Each number is 128 + 32 x the weight over its row's rms, rounded and kept within 0 to 255. Layers, rows and columns count from 0. Numbers have three digits each. The size before them is the row's rms in percent of the matrix's.

# layer 7 MLP up, 2240x832, rms 0.023, rows 1659-1730, columns 0-63
100:148176091116121053132179178160134085150157139107146108137166171124129142116162118164044163105099106135111142087086141193166057112135135128103174171059126084195146148141144178085180119107112126
095:125136191127097149132139168154146179182127052126185201151187048112145102097096161110101167150124168100127114093172158155147139127150136160131116141102090052125099141111112133127133131115157075
101:062056111110198062122140116107134111121159142132105128077191211138170033151103102137097172098170095102122124124068125123088098169061095160088105163114090096228130088104091071074099110146131062
103:183156199104103096162127157115153102090107171180083156198163099110107087150126113088058133163201138148125162202107088132188157154156113160140138166123138143147143130109157123163060131115138134
100:113106167119113149162132131100152149159086150148126092165137145161103127090111145115157097107171103086111213125117099081141154122085126159064139113147145126154109130109076070189157112083118155
102:120117163138112112120134205115078143127100104163165108137122157143137112131122092112126121134164108137118103155123187175123135112108166149119133129151101116123081148115080129059140117139131149
103:100112113104087145093087187105204069123096140081162158156093116167103131163179131144084193127111139124187118061103109126142121107152121177131127118079154087153134150094137147125128136167047130
100:163240069085108114119102174135127122176130141133124110134169096155144121104132149126172119120113139193150138121156112105054179121134175124114095027125186117185102164159151080085088138163143118
096:114191159090123153155106150069134178047066098144108121084128143134208159132122125148100121139122170141153107097107132114091137123186167144204140115124075112108127131103126095168131115166084112
100:022124107151118154111120141113132131130105158117177159126148154146134138122102204096126146113164077151138118081146142091089103158148153114115109162120116125158126135131138135113131172136109172
102:090160058193124177132143138116104183105131048179158162128074095060149142104107114131090149133025197174127135114213156112057074145123143143120094168154137148091090150138107134174144149150108097
099:193120165125084108118098180087112156121149096178144146140125101139169142151172106166152117103158202125135091153150081124130150136119094119158055103100153213110152178130115116085168071152123112
098:103066131058095102089149179169176148047116087082129085064147166103155088193139101179151148074116112131078114120112103148147141115137149105103154128166116126170103120147182158123103172123112175
103:143114113106150128182137119186142167176188148118145123114125150096131105084094124072131150126112115083106161123098181143082177092170151125136102116131138135149092150105135157113116149124040100
101:113186179144102136137101132147118129147118120138080155080113132106084152117147083118170152161114075105163144137109156115158066037138169148095107166062148107115126184109107114145149127067144117
097:126132160107100096178100111118139106161122144115086149072110145089142173175107140157109118075139145133106161166078113122178177127163151195126088113161201081174159175107089134100115127150132153
101:118144081180106105128194147131107136074177146146096124116089130160138111140147127144137102157118095125121192114094148085147092167205125197104129152150110086131121100164134126192125131114133130
096:150158146149172115106103132123092157120144163154154044109156118109151155137159167139154180128127159131144134109135126146121125147169119172128190107076120169131071101147160150131126117144127115
099:134111111147113102166100182125165109087149092144056130177146161123126127141151074129176216151160153134129076161061166186170186088100132079147100128189117061080093126143161122099122119106132117
105:196116134123124126163146113092122144154156128120152154098119075026134147118154149126140074099114124153119147157130179176125137114133131133125129082111104125101079157134141120122165117148188165
096:075186141149169150103149117153137156124142154161158109105151108116094112167126071077117169123083099117098151153082137096158121129086150156149140084100144100157170076149125102163085149114166154
112:133175116103104102162134082181124128075150145140130172084125140131110104109107126082118107114144163127083087112095113125105101112136183088165093120096140100082174156101122132164112126104116128
102:116200110106132186206119144173198178137138189078067132119135119146135102138135190074128105164139141127112158137059110080118100149147099126136120095168189151132105130124171090161114152128158182
108:130117117131152075088110107126121160138110087142144130155095096136113120114131159109153089125106126124082126125148119124090172114117119173129132074152118135091108144097070087156151121126193138
098:158084109103160079192093113131118111130089094157060069127129106127162148152114160172145112143168068203118125138139178167070129086095112095084136154149122101089157114136124111098123101102138124
099:064135161116122121087131132107099130107139156081146172084142098115185134093135147147129145095108098131104114058177145170116145115142144138111175150157175168142119069098154159144102147177112091
098:206091125118088129118102156163074116112163135105155139176099128156156143106122122155109067095102125202128140134159114113154150134159097128117113178164196138103091132165092126136146133099128157
101:157093084142070172123178112145069161121134094134155104082143080119128144165128116120119114126137155185141147036158167156139091118155179124140102105110105142088127184119093134112139166063159121
099:056141133080128150160091142192143133142167124141115067083125115157123119152169193090154125175167136080149154139079099152079098134220188120142127133095130131168123110141164139132130093098185183
103:106102092084141172091117106171096086161109094169126167101128132151128054173155117112082152122128135114106100120084160116164120175174148113139075131222114173107089154132149150169148102115168086
102:134101184117163107156145206128133105152162164137179098108128137117133154149099145134121105122068137130144119104141128123121089154180135070074140125164117110118180090089131106180135149150095106
102:145143108208111172186151114150091128135137158114155117111142088094142140150123116167081104122108137114128178156125140121119118116135114088163145114123123137131115137110124104114099075110171084
099:196154162160091104146106112123078146153060135143105112125140091144194190145091166081160131130083112123113141150099179153190076149009158174106137143131108111104186169105140197110128064073113197
103:095138143127216108075121163161154151163135098126126098111136152129108175090156080127118129112112127132115118151064079136143117100171115114170108145163090118096129184109145125125128168199075113
102:148145135123169080119148137132104116115110127111157115185107123134163156098097188085120188145148150087129144118115126113128160080180171100171126081096040149070160108101137156140122118170123100
101:108152187044086060121201131104127120151160144173118099127127164137119122100070091075101107158178138105170121123125124121091178125139130110080130180123156084133196085125203116151090131102113146
096:115080133169098111107115106120153163090107073145099104125138144122121184171076095117179075129168106124076117123138150144149112130169121115112145114143080110087085175177089143159153086148195096
096:104181145153125129111134145202047114045187136139124193063200175108148123164089137141115160121155092084180133061103125144178121078117130076109107148088146141142144099143128107157103134145126119
102:129099105088124051145100116098078167176098137133103134130123127122191165174171114205133075106105083130105111185106151137182086110178110135101198082129130085090079180141176165110153103109126191
100:114126079131184161140153151122076166063127057126087110143141154129175098192107122139124146168156143154155090117110087150132112145174160112112117118182088143092148164146109128155159123166157131
101:135053097082086188107165148117066102109139148128161126063107077174125153192113110152093156132117101089116106151120055135119113153110197088150143153121080118116148145113103181168098141116153156
098:158112121117082145150139105111171118131133152163145107128140140152060131067170141109188183071117156120108081138140097078076080191155146097150121140125118115092197134173185127150130124145126085
101:125122170111156153114097145100138148140134208110126102120177117109140127120125143100123092123147130104115171107109158096129133105168139176101132166175122139133157096110149114124108077116098161
102:099148130120226144148109115132148131096126084176132113142067135107115131050177086110119149105137109181146108053157117168120180114179137091111148135110202177157117082105136139134139119152140186
102:185120115155163110112180108089110145127087116134126140131143118179131161136145082096118134095125152178147162060087119150128100126132099199140105105105186122106103174145096077187118154150131166
106:145081227101104101130104160128124178106117094123144168126159101110143080074142143095133134115105069106115169117094101169144145142095121154130137144095065171197124119112088073140156140105167181
099:099117092154105144137121138078181150140106124101123088098101085179172134194104055142157124150111130152114104098111066079130124131141102118184099144185101080119159184101163137148091129150121076
099:125149148084192070113078142129134140089083093133113149136086076168128081142169140137115107067147087117193129140106103088095177103116129122143155107158127159054145169072045151132052164142161125
106:161104105113117108155106170153109110090136127131117181162131096129130108110145084171129076124149074102148140150161078133173080138200078154170136068128090132129149142114117136159125123129125141
103:128116146111157123112170064046140104129085153157126092125145104094082124149087159101107167189094152160136119098088130093143104126121128148114139164137100119168107192101110112144141124070127177
100:171171140183153145150160094112148106136157147163159106064082082152088173096084100177154070157107188116123154148122185114146088101097149160221149089128134195148103138132143064134082183153157068
096:164120079086162161119132092139140100101159127091073166110167145147118149150115135113178115116118129152179100143099191153125114133174133101119156150145210137190158153123194079129087194082160168
097:157131067151138133151137145154105122120147139046140153102096182100077120153118159129138152104092154142113138131145074125097154153167059089096075140190172086122116148133110199117141099150060152
102:117091131090127122142178144143158150108161156118139093171094164138118189086126109128130093103124146095105203074072146122118160124104190180077118166130189107114120143107120066164101147127139074
098:137110138159130117198095126111136141109113049101112118152143118056158137119194117128153146162159149134171153164127089146068152126096143141128081155127089148121131112123089129127049114124090135
101:153134081128086125141140106169132155158092177118094093146102134145083026124196164075055142068068132104065123106136127151063081094099139127186170093144128094139135136169132102175077153099138155
098:122186080129132109157197124087103117100100093089110159158094123194148093078140131142127119104137171081105144094137151135133173124121187167123107176160086158110122169116149078139108123164099134
101:084176206083133134123166119176091137176177117137139134108110116121136096154132133157144157088111125102146133112143127130127083135148091147174138201107122138133134133148105093085076079134098100
098:188189119132114060133081058127127079160128122189178152132162155111113094088095148168065082117143169133089172181133128108170182123095125112118154138130146110123192112139137120141172136106140163
098:096170137149196080104122174108106147128116186179169132153115086115120070095140129130093123062124143121109158146114139197100130106105168160160118129168102097141168075124092090138146171105082172
100:061170175138112104165112137105126129111101132159080075232172094102139092076110163168097168124149134176137160205148092064160089091089132090152124160154154193122137075122151075111128096205150129
098:073101116086162115157105144089154150185096107096158090092068108144080126176089179129132123144147060104055162140141095143112115144084200102092081119185163126101201160136101119125165125121155097
098:128161124056157151122153079138084153090099101170135125116149120075109161126155104108143133162120134082101110149164200116150123142105110132063177107115115122115106118161132090066162136133139177
116:116132130111116111067146115125141164105151146139117152136087125140127127162187110152162142121089056117142077093136152142181097126095154138105142187140152080137126123142120115131191188147114138
101:104186142144085188133091162156117155136101156082111138158096079130130110204159125100053091168152105140161147118143124142153089124114069076120147120153072170087186067141156105150148128118073132
096:158115095139122139154123111192136146116090193121118098071167124121103134193138105160051118123147139139120148126125124107176070105094196101176099079164140194093189126140146156136127183121159078
102:115208131127055119162129121149118153152140109125123118155133186190142138116120182093067100082172076185134172155123094113132111163103117126121153091111137127130138095147151134189166138071096130
101:074167104130175064148098164139196096076138116136175128080140123116151157089150084105146114124041119180173098083134100200156122144164161123179130086111103123133099141110156083060118139165138132
100:088120107117107075099131145150035078114106076118146166131120169089164132125135172160064138048142094102117125092118127162153137122111143072165101189120091093094130108112126176119076109144086130
096:095157162159114130058129107162143073132073174131096118122139144116165122159106056105071158159177166145096092144153082104149156114146117101119096141110118094159100132117116140071106128141204089
102:098179081041112130133124099087156154125162086160131152151104199167136107118047083205125081135148091122148113130115160112153177111116145105129110137171127145107152107137138149160165133139172127
098:133139119218116109104158159143172117135099101134109096093143144115169157096068107127104133102150174130121063175091115168063161067074130068100144121178072122097142096113127119114073114142153101
# layer 7 MLP down (transposed), 2240x832, rms 0.022, rows 1659-1729, columns 0-63
101:131030095132186095130115124157078085120126161086098109190070132128139098183127141115174150092108137108125119164118137137092110175151127121149104138126123087162050137188103159169099123125100106
097:117148126162070173118195140066160127088102105145117134025098103145092139129100074128164113090092147165096115101134162129176078148100126139170162118132209133124086124117088113109073063138100200
102:052097169111192126099084130100160152120158139211151087142137145101140145137117151164155096102160086084161170180112141118050120121066135107178106123161137140101145114233169131161076157180137132
103:163135158155094137187105120171143149126195173093101146124102161095109154102069130142130096095130155140127164114128120109142113191162135119192046154131100115167112164067117089131140112097093203
099:130157131132130135117100166157165143129184117121106137163186176128098147107123114108168103130089075130130176146154100112105164132155139128057117171184172136117102142245115145112067126126131156
103:085144161169164138172162147117106093100176184133209132140100189144117161139155117070142109147078177132146126097121137110118164120143092173092066132176079109090114133137142121089115107117158144
100:123121189133106179123133095117154163107109173142123132136134174129188104134153104121133082097122103153142079125119073106093104115162129150099145101106135138126213115173089088071137127197110142
101:111121145124082131118070141183118117092147195068145156133141150120112109099146163153132081154117157117169120098120144077128122156088218075094146075105116164049139164061119127105105102147067150
098:143130076120142121121111127132129159091141147137159175155185105174094146104119105175181145104137135144094100126139126098121136120162187166114088166132108091109166101096124103147046096118183115
101:145177124126114124129087186162132135105062181112177159122154152112124154082104132143074083111190120127146129095143110106132158108141143104107067203113095115099163166107107160207157193177115182
102:134119138094093092109088127105096175124106094085151080137147156094146107178132143136127162110052124141174158094212089177071115112133113149132133110149118098089124080094183144072124198163108148
099:080101109118178120146111193126140130141151140123136175198118083138123149147187129098105158140153083110142058140140144134191184153130089118069110175137139114097210138066110195162151165106120078
098:063131108196132095114086188104125114128114150126129131143153130159188158176120096095103163139156125166222139128120164097086154147178096115108108062141125121117106231095133100082136119148136106
102:151112118099181127135136119140143096124128114133187120170050223164080121121172124094141145171097074104154178097110055127108170138134136114156094095199174151103090150081121143136132114116099159
101:109132146112123155123152160069206110123158096156107104147106097158124204097187137100059146132121177114177120114096149108127118121118149164162146136151096120114164062181075082113089125132157120
099:138152092134097143121109122083113137113099118113101155110122116140085117152071124136135126083097174113136091117113084123152156177152150071184087109122080103172122094201127137157159093131146085
100:178175102121109083139117120189151095070119087099172209158166166136107189115096125111123141190146106085177088132112120108131144158141112156163087109109122183155083099054153154156054165141159113
096:189120162061061139113098167160119160138133104126141126123047080114121095137109115139157163129113129107144138073143145130185103144143120125131064173079125076167129118079112101163170114106121127
100:109141131172137189132102180139084132153144076120109136185122166119102155157120176125144144130130119146115155150138119133101129093097120101098191095039156140128115116201128134166154176151098091
103:120175081075133119123139163078144118144143197209131152084133133134127181074133184131161113101174147119154164127149073144164124089164088167110109124097109092154099121111065144050143108064171162
099:134144151142061159099149171092120155071131149104087105102181116107111088140148053069101133138113152191135177137168122214148146168152148152138111200085155173167152188175124108115117166089167158
116:137072109144086069059108077192166123111098156151140147113114119166112096091134157076173140165119065132148144121107145150189134150159169120127064101128111156101141137057142106093141114134139050
103:122121076149143250105107095154097086122132196072113165125098132114097156119112161165147154139150173099064127129127177098151127131089122090145142097155137081167112072153125195116109137169177148
104:116075166136125122147108153088118147071149157162142104086124072108104082089138110133154073142118108098098122137146156140138151149149186079145090109116138148059088153211164159167149174114162126
099:129063121130121109097135146135147124136122157073134082130111154135114110089110108093093128148153141146144128130134092130154143095125121153051116169165099127119193107169079106088108114100140098
098:127130136167133166141201059183118161145150143162161199099121123143140108118067128087144089117124131073080128185130161128118177108167109131145155151120069184048131159176116151088109117174112138
098:171130159119074120121157110127180089117172121131119136136118139188157161153089122166093106152124129142093163107070118144147101108214196112098152134046115120168166131152130098155112115151118096
102:146169137106132136134120140131131097126148139065097134162169195113176109176142120070074087114117133135142142159114151117150141090130098147126078087134132098152135137087082120136099059115151084
099:112115109127106088134106109122125105136089165111091130111170116181141127177115127141107171121151126139157127129057100060156151064155107139098117110124112183134132130200142136143117093110177080
100:090145139107144105132131171129121085127081104105165137142116121111148100101121093145117096124107158134097191123169096105133127113102120098138141154107092109136159135027140178143107111144125114
103:132129160110166158149181101156168143135072104088122126128076131133170137136142129118141195145161127139120080135128136114049144127184211127120101114121138163160121110168122098170095116121128097
103:151217119157093151128161130134067142141119158101133096088114143126113121140117115110108122126106157127190143093085127095055115137085092161179104075099144114077082109000117140111164124118144131
100:151161121110123156149152111110088133082126145151161168074089146130063132127170119080147095112129098131117143172094148128172176164141129087102105122146138100144082090058136174105190157152133085
103:137148118150204115093097131130119122115171197179116120101159177150133130117181119066164132096100107139134159150096012080088087141179124143148123127119112091173046145175075054141111091169140144
102:107077135139125101105096195139153090138109079153120171094135105161085150128082104122128137191124096097098100095093126092109062167081106182173139095166141118081116118063104087085112096159132118
102:081133121129178138127110145155136167155162146164092133148152182091123065125126109098145156156093162155148126112181183101157119078115113171147126098109048160122134144255121180069182117121115113
098:140138092059220109124133088106100110166108142152095136190131135181163184123124124134150123133141110152081090137091129074176143101098160132118153122114127102166098155161126084184115153141148112
097:129162148158090081202147124129114152089159129047162092232106154188136142092133168137148097073175116104144183158129122131111089167087130135181108119108152156192108148172158131136111101158131162
094:095088119169157122177127119220198093094156108155154073172138149118134083119138147160098076145145072102134103117141125153171132146126110130119229121109153125112150145255110133145147067102113139
101:187071099139133092123146128154081172119127121107074123126084103128104090109085132119113102135114156127109177124133155174157093087105110146146135161112097148084128144074109154109196116158201106
099:160128160115115167173158152126126148139130135095148080099156106139168119153142154097150079125147174082172130141117088144174170159164108112175104132167127163105152129144100129153089125102161103
100:147131184111121117108141121151128151072134153199120065106089145151117113146078143153045118117084150106085082131127193098073117129164123162100110114152142100141102106146111086099144106111102062
101:093137167100133137108151129111150154133102089063092125144143081136148145130139141124141149087137163142200146150197158076064104117091171152125107138108098136156134107000071113149070121079105150
101:052122094114205154118122139108122102168102140101166114128136172063132123126160171118085106084128189169102137140184178134077150100161124090156091069140133131110132130176087135190154130141159153
102:126119093143109086116130187105097167140148179134082196152171043170082106174182132193078059158138125167108139126128058104090142111066163129196113077079104070115107128103167162125128076097105082
105:136162089118118125083134153130113142140114121096146152118120174132055105095166182100150103123090111140115139152103148150118179095103073117140099168168102088082173143255169127130120085148107120
099:122154104164125107132108102174183160132164136085152123161076184146129135110117072094172152136163153110141109193156139112089140130114135072107114105097061107142165146205127160106080155164121138
099:185098177049107081148130172129115165112148120134107056091119098106131114150123192155129079141111135094071128111138140093185124130120124182136160127121120092133086175189136186164123134107135133
102:048139137199150155126140136131113099141126127150165118093126127077139120080143116146124104065125184129139096114133090130197098144115209166078098062128101156151160088222134163157135124094137105
101:125110132174111080182143102126146121113127090138096095105120109053110111171129075124141090092091132174103107122143136109141176067135120139122161076118158143146132173051098135095181080166175100
102:134149117116187127104191067083118114132073172106175167125139073150149130184140132119122146133074167103091053151142105229159150114101132117153121144115140150093133137049147143125146059092130066
098:115076134115132129153133079129138117114164108057177125186103143125132102137180079116105127122102106127133124078134168120083172123146151095097161115097099111116149073216153176104118105118112172
098:159154133114109128166206129111099099130140088199097113113166130113133155139136108080063138121109141160135116121163147132149087122140129117123159135125166109159161169022126129109122095085134117
102:123102093097186137095164145116153203138141130088120110138109115163120134107103117102124159176138098194174135155138168111112110084068159127157177150167119132186182145197173110120113115103184135
100:075110120071188132158132068123134106179098090059121144087148137137108114111139145106099106125113152132110125161147129158090136097158151170112045072150127164103189169244161121122172142147119172
101:135174165120119195140123152150141117161112109120160133095134104110144078109158045067062126112090161157147161100061153142092107105170148091154158099091181166171142138085130145155158122140153184
097:106137128111119124072054122136124118116151078163067106158168127144062095134100128154122121098123136129135140160104172122130081149098125154156137142154137136158118148111128146148026098144110099
102:185161139111120166153104175123173139160168115121129147165116101135216145129128157179091134200133104090153152127141129112126146129142149085121087204107094168095123061152162067153093193128127167
099:143103101118119138126116140141159143072129072126121138117132126091070123091147124112170069127125192072100175098109106127175134125095122113136126126181137079139116168120088082146082088160121102
098:160180141160085144201134110131105111102144087109115160123065117138144124070142198130128108186105118126181225163146127130123125153161125162164089115155112065121191145144146155144120144143167154
099:120083155110104094190185158085096138120110123157122091154108099119139115114107178168100116126088143149128189147172177102231096144149144141148158132114139079096101120250128064141173162158103124
099:130103147138085115190079107130137067177172112130185169161121148163148165170078107116123122146181095093175140160117057117101087141167154138110139105166156169138081127222120112164129162071175144
098:148090064169122139064093168158128130193126159125116195140136207106104163163079165134088181077131077164152185185116108107148135108107142113134116157119104175097102139199179109158109126070187136
104:146081117174160124110125118156154086112148156129109131185125146185136157153203164117115113112131090133129205134103135137138108141163172146132179136153144056208162137033167115168142186132081064
101:188182095119112060145134123125138095130138093188171177217158200105131114093128117102098119163118079106140132118156137101154098097182125088174138152175100145090177118240137158136120121112097065
097:134087071059175119135076108197121185130115145181102116134080150133107117153106191124151150159184138134144118098115181148112102099154123123118113112131072148157106141146134157170142163162133081
103:127128154121150122109152145188157174126158130182125141124099082050127085102131161112116077204076115153111106156146106112097093171136146135151100131135134098080111137122102139135093163182099143
100:093125087174100116165178121101102089152142054107064145139162041157142148189110151152116182087123159147133121076147128124051108106074152142155159170146093127126146097237132076147176120172138107
099:089044129147141065151146175042166142158061081104110150161164135153174162150150102143113127210153166139107117167135189098145113154111120167184095181147134139144138123164141122164090109105132138
098:105154117183140104136158102145165103146167084139191147142112141093083132131151148132185103140154175176093137101124104126010177141107136148121157081163187166127168056149113096139101129067092118
102:175113114162176114166120102106170125134116138136156126121146161166178102163149131172148099142101130141138091162126142103150114138153147049176109146092158091078089106079083140144157095097192124
# layer 7 MLP gate, 2240x832, rms 0.0231, rows 1660-1730, columns 0-63
098:095139166128138160168132075091150092128135161178138196067127078150122095152142121176098111137125097156162123079119128168137114106129099105157126035110161130163121109139110151132136133126114130
098:115146165141128114113148203106090137154107108143106138115134154085120145120122113119155110120091149166116195110147130152169062089115119079114091074097121122164149124142094136094167099120202120
104:098177108087060150087166068148095121142120114159195087130140102134157132146145117128056108113122143109088122103070154160082115063128117121092150098117136112127108072150145115108125140179140135
100:099095127129135172100133160160164214171124147141150103135094048071195138144132123159156102098148107170102163178184051098085115142104118198134141104097171131129155161083139118155161118119084179
101:097118147124148166077082131136162153134064129194124134145158090135121137096114171115127112111051130166147150174113145163076105085117133162117108131127128134095118095156185140154163109161080103
101:146215098137119132109113077168099136120136154128040050083144167126128100120076119132122088096106133165096101141155186156151078123120141092183127179096112081159171086124185124163132137075107169
100:132122146192134130174147168095117120139080127143152140100159127148106099129107128125089146159112130094147145089190077137154125104138178114148133117081101108107136175099096091109140121174144053
097:153118063123110185138143125158164167134149135093135117110141153111150126126147091104126127145098090135133138154064171096089129190128224105159100153126176154164183154106110076116173106129153193
095:108145166107187151174123082125103076189079144156147110111110088100135101107085146146147192120113176113099091136142102194094015134124137134181136081141111148175171231087112078130080120085082170
100:142124162093132151093176159172100144102097151087123135132130103156122174098142129154081050166122122167104100117136174146144139172102092109111138127179162096137125125122131171099171149159149121
098:062091119072151146139180103175170136088116118191161162148095119122186136157079150103139142193085073138189121224137143145076145128116093161186134103106100161122145153142163096098128090117121179
097:112161130089079114111168100166123150130105126084081141203073132138103192111129118126169091093111168112082120145082092181156161038159118150143125192181117167112103147104088114103119149160188181
101:129142088166168128160176150090176123179133140207151160128159072107106096072128092134161159138097118153107117149104133139121097101087222095153149171103066112135124091140144108136134142147133161
100:109116101099118166139152125133070141136230101108089166126117100142066134090177107090116133081143117071031126088170162099195123052103118127176133176120085074149186111124146143111077083109178113
097:119117110103102142143164172152133134041130125154095164125153156204092107182118113110109176127116104194137123103168112188135163113168118071135145182113197101130106151136097085131145071133117137
102:141054160134126143140122146113120097098090072065147157151079169153119157112082077123105081134125135103082117107122099163094116091073097113118128117163155126097073115120153151151135107184124104
096:130137061180107167143155081133087137162138144138131129166168031103125113107121113132120144156125142126083094131087125110143180098090065152162123152131140120174167123121160111088126057148108106
099:128160083160114140155117104105091091088109066089089145138060133125151105123123141065130099110106086107102182115108167068188106131151141109105125143091118167114141139151069090203118125138101091
106:141170114164108151123092142090101152141173104129126173133070139122154124060071120179181116163152179138111094072201146171194101128133159135071115125077090094118129115109107144120120153154101182
095:125143167135153113065101159192112162109133114080121133074098079112169139146118137114132129158097105177154128145145137150180155105132169174167147116159092120130152121143137165097176145129102159
117:128121165118164134154199100148172152085123095128127151075126106086165108129133071081123110089089216126060084123110179132063065059174148148084172146104114095107121136129118102183138172130079181
101:074165102161135166126127176185125100064154131073190124113157205121131096169142094158139162087083084158163124139126101123108139182150156122075130143119132116115171112112070121153173124140102095
106:186098147119095142111185099151160143131090092147093110144113121137144130106145128096119118107162086119083126139143088118109113056096158114122091119144060131144142106137105095096165138062127129
098:154144143148103177170110113086115138077083161145155114079085173116144134114150122095146083112161142061158155157179174123074160135126106095125082168173144143151144066081170097144149093152124176
101:104124075112150205156117092129114158127108103118206187090129097110167152091198134099129164118102081109076119110169101143103176105186101111120116146148109144120107154109048182102128115158160195
101:157150120114155159129160086060055171098093129090136100137146124096126110116123111137138097154106106100126109078149151083101134119039098163110181161140067084138154112160086098049166113073159093
103:193119077117035154117104114158111174135097114164099102126069132151149126137105086067144092107180175106122179099121161108177122181159118170111169120154060155116136111119142138115156107143151208
100:137067121113169084094109098121077114074091101123116156088112116122085085154069111122065197122133122180111144148126163152142119089053164115139140124146159120116164113146163099108150153176129117
101:088098131084061141168101126061098149162117153070114121142141149101135117135123109159146166118166107154188145107172150122087135106057166150094131089150110133110137168104123146147115110131156094
102:155168133130106112101131132118083151114150142129124079127117163148165111106144128095043133084131098133146114115141110120132135155082141139150110094136100085115155117126149078124137038153117114
101:093152133086131160114161209108109170165080111154186154133131086121113090104059160123139066168143110141103144071117152127121125087143141104163130068135108123079109152130126050165109132113075113
099:110146138178119113167176154066172145160182073105116177131170138117206100161102107122161178179117143145141122150144080192197075100120132161146102126180087142115081150128123122153175131109055189
103:099160121115051129158099163044161094156129129081102167158113152124103190126111017134150190106120111079125112134086143130131191175189185117155143106149092107093154120085124150100106109174139098
104:179150125126145126104212114138201163186161118096181056154155062122139135143112165133106062061049105165055046141130141133115164132154164098132135130158133100181127154139140085159096137155150081
100:133120168135153179151165149117135118101071102104156150187137066093171144139132179115150133145137135107142142148158140125074115126073140113105139114120078125055133112148179102057143134129131077
093:165102133094143113123117105100117141138063124118106103092107053104173131133086131141100164157138140151135120137115138106139152077163117183172145132100141070145092150152096113103155155136122119
098:134088098142126105134126101175115145058148098168112085104145149136188173122151111136145130048130178135103086116103181127124084124112138127139154194094147156147109061148122146152116156120102096
104:164129091133113133134110128082176165092076110104108164078099106141132124160153158173165121132188124182098093092157093088106114140154170119089215238093186141106121100142115100152128123122143140
099:200154164167113145160193146120136209160126133115162145141089096161105076142107140088169149139060118182158082157157092149125137154085149135064117168144110163105139095137111160146172129083110130
101:147145137142135177090182130079109094145072074159150144079062125139194115123157133082176092136189167171109102101130112145093131107081120187204211079150109143061087133115130092121130097096138121
099:096146099117126134122126137082124132109097091169168088134129079188145190155080101154175122119211093130144138123121090113149094132172091150090176163096101137158091114124156067111143091158160119
094:124133164125125079150127146118070140153103143132128135182145078125118130105160147083100118059108114200123164167137130104044104139108101185125141145076116112092092162094111130116104117144111049
102:169128063121099120120135182088151151090110129123088157171120145111191094127112109112117157131146148121125118117148129106181110129115116160146123168115174107144107175148078094188169156179064176
102:146162133070127122098121142155133121153088146105129158127133131093088059102114130149145118137082110158083114086162215157102140086092113099191165167108171108136162112161171086068126092165114109
104:175129093106099116143148137135126170142125108129143150144166118185133074137104154121174105138149134156098156094098128117086171110135090134119099148094120125133143167147123097139146162135118114
099:130156190154136063100119141161161156101134128070125075154179115199158108099096126063102158119176139156108124098093152171116129151150146160162093117139102184094183035107167152105120154129186098
098:153121127159170086093137137130112134112150104106161167094075142171097156148101154149097137146093170190075109175153112113056102173137113124128090140120168103155113157156095135093094140100168102
103:119109106137217163154166121121163112091147077073122132133186122093093117151123166068128069087160161156093033142189144140128133139151091078194145097150130146149144115138051083090191162101166101
104:189158078066087207105114115093151102116118137114117053154155168083160136160134132082137064171066067187141119137105211084113148124117158138114076189135105189117106106147140135086111159105145109
103:177103125151115142101074119096062195129099091179092089118108078110160167128121168149093069105137178090093124124127148137125126030120121235213165098128133073120128136117080129128121137149093148
097:146092125163108180154103137100123140098098113096102084133118037145155130139112152114113188147120119180132151190177140158142088141165120121109151133077163101138157146131106146162026127102153138
098:114068126150150133120170143154146171136090034125142132125073188112112170092151035126155110177118196156169190133150138151147112106159154078146169127135108115132089091095090159187146182136113123
102:148159150128051184067141115093095128123126215084122104179154104151153171159212099110109147072158176169102109083119116066133151151083109164099137086102100140128130118126135130157163158201154187
102:100052153077135139137140107148177084147134101123156096129104162110136132124175132130109138160129159108084118161114095144117144094099112176177109120138134116088145170082133146116106094117092199
097:186102111123143150150154190161098097123121077079082098129125137179086183145058126159130209116122105106093106116152195108138069193103161171095132116112131104111153105097122138113172126138107087
097:174117061137171143103127141153125139134115122118130140111147128057185140175111106074103188083120100154162090136111132066147125150146078127118142074115090108129148134148158062135127145169168126
100:110100143125174110153132156103177121142096120067147169131157128133114124174080155108112128160115136158131140124129076165126134086115166174113128137173235060157125130105157104120113108117174167
099:120133094152128106127133153107095096163124124143103132162113120147062137081122126105167169158155152160098082159196091138131144100129167088150138143129134108146155113112118121079165160110132092
093:093077127129117115083091149083156028082114115060131148182096172116093093146181107124120096142195131176095095125111124160159116095099139136156134155073122143142092092112126196196118127114156096
098:142135144104097138157116198128065109065134063115108091154129115102198132110113134126086140130126167164159121135144147064181160127070094154129137109112118139091168134116120147122105111121112125
097:116179150127081148145144100148163114140128129040063132149168106061181059117145111147136127161144120153128090136149208188151203112129147155136131176112131038058177139146120127132189152106143131
096:150149157088133171090148109121121172187099053143098080159106120145103153088197135092160081106112156145099095144142145110166149156141170121120186046156122113180149204148102165117123140157084154
105:119131123132084170157130133137124082164112087182209110115129100077164141133104157075128172160170090110130128122069162140113178115132111117133159106094123163105098111133162128111106106119161157
101:101157104107148152166075211164146124150131119143154136098108100137082132117156142048118085177135109096159124146054128137118114112204146173125187090162089142159120147127068164182102122139144166
096:140046131097156090104072105111111092153080086122186145126184129107175160139171129083118128115121092080132142139102120090099158132072118164114105145139131103110133115127105127093138156153151090
103:106134150110151163131156133114090159112104169119139119098090121182132170142135085172140159137183142132128151160154111150110138136186151228126139107123182155123122117120052144197149090101130137
099:157132071117088085104184143107116161109147074105185114097134117104097118105081101152112128130198165101181136169138101126071164150145147178113170109111154093112124094104106148169157155113121101
098:112138113150136157147158131142139110123155130164115155159152120163161221064149121099093155116098171080168107189138164121104178165157134111116138147121098109175118103139140118096158150111102172
103:127115148117119133131172114106137145116178087119111130189068139159128127144117098104119196179146141109142160121135124139139062116108150125140189150098061113124126035130196164173058113139155159
099:103156115087154098121147112128136103148086110096061134165118100071151046146115133117098173131148144145152084111139086140142110186141140128100099130103138090151085118109147143073133144195178139
098:109109103170138173193100122102118080108097121157122159087082147157149102175134155158126076141166155047116142136122109180052170073100155117134128117120106152115128156113125110092114116103198192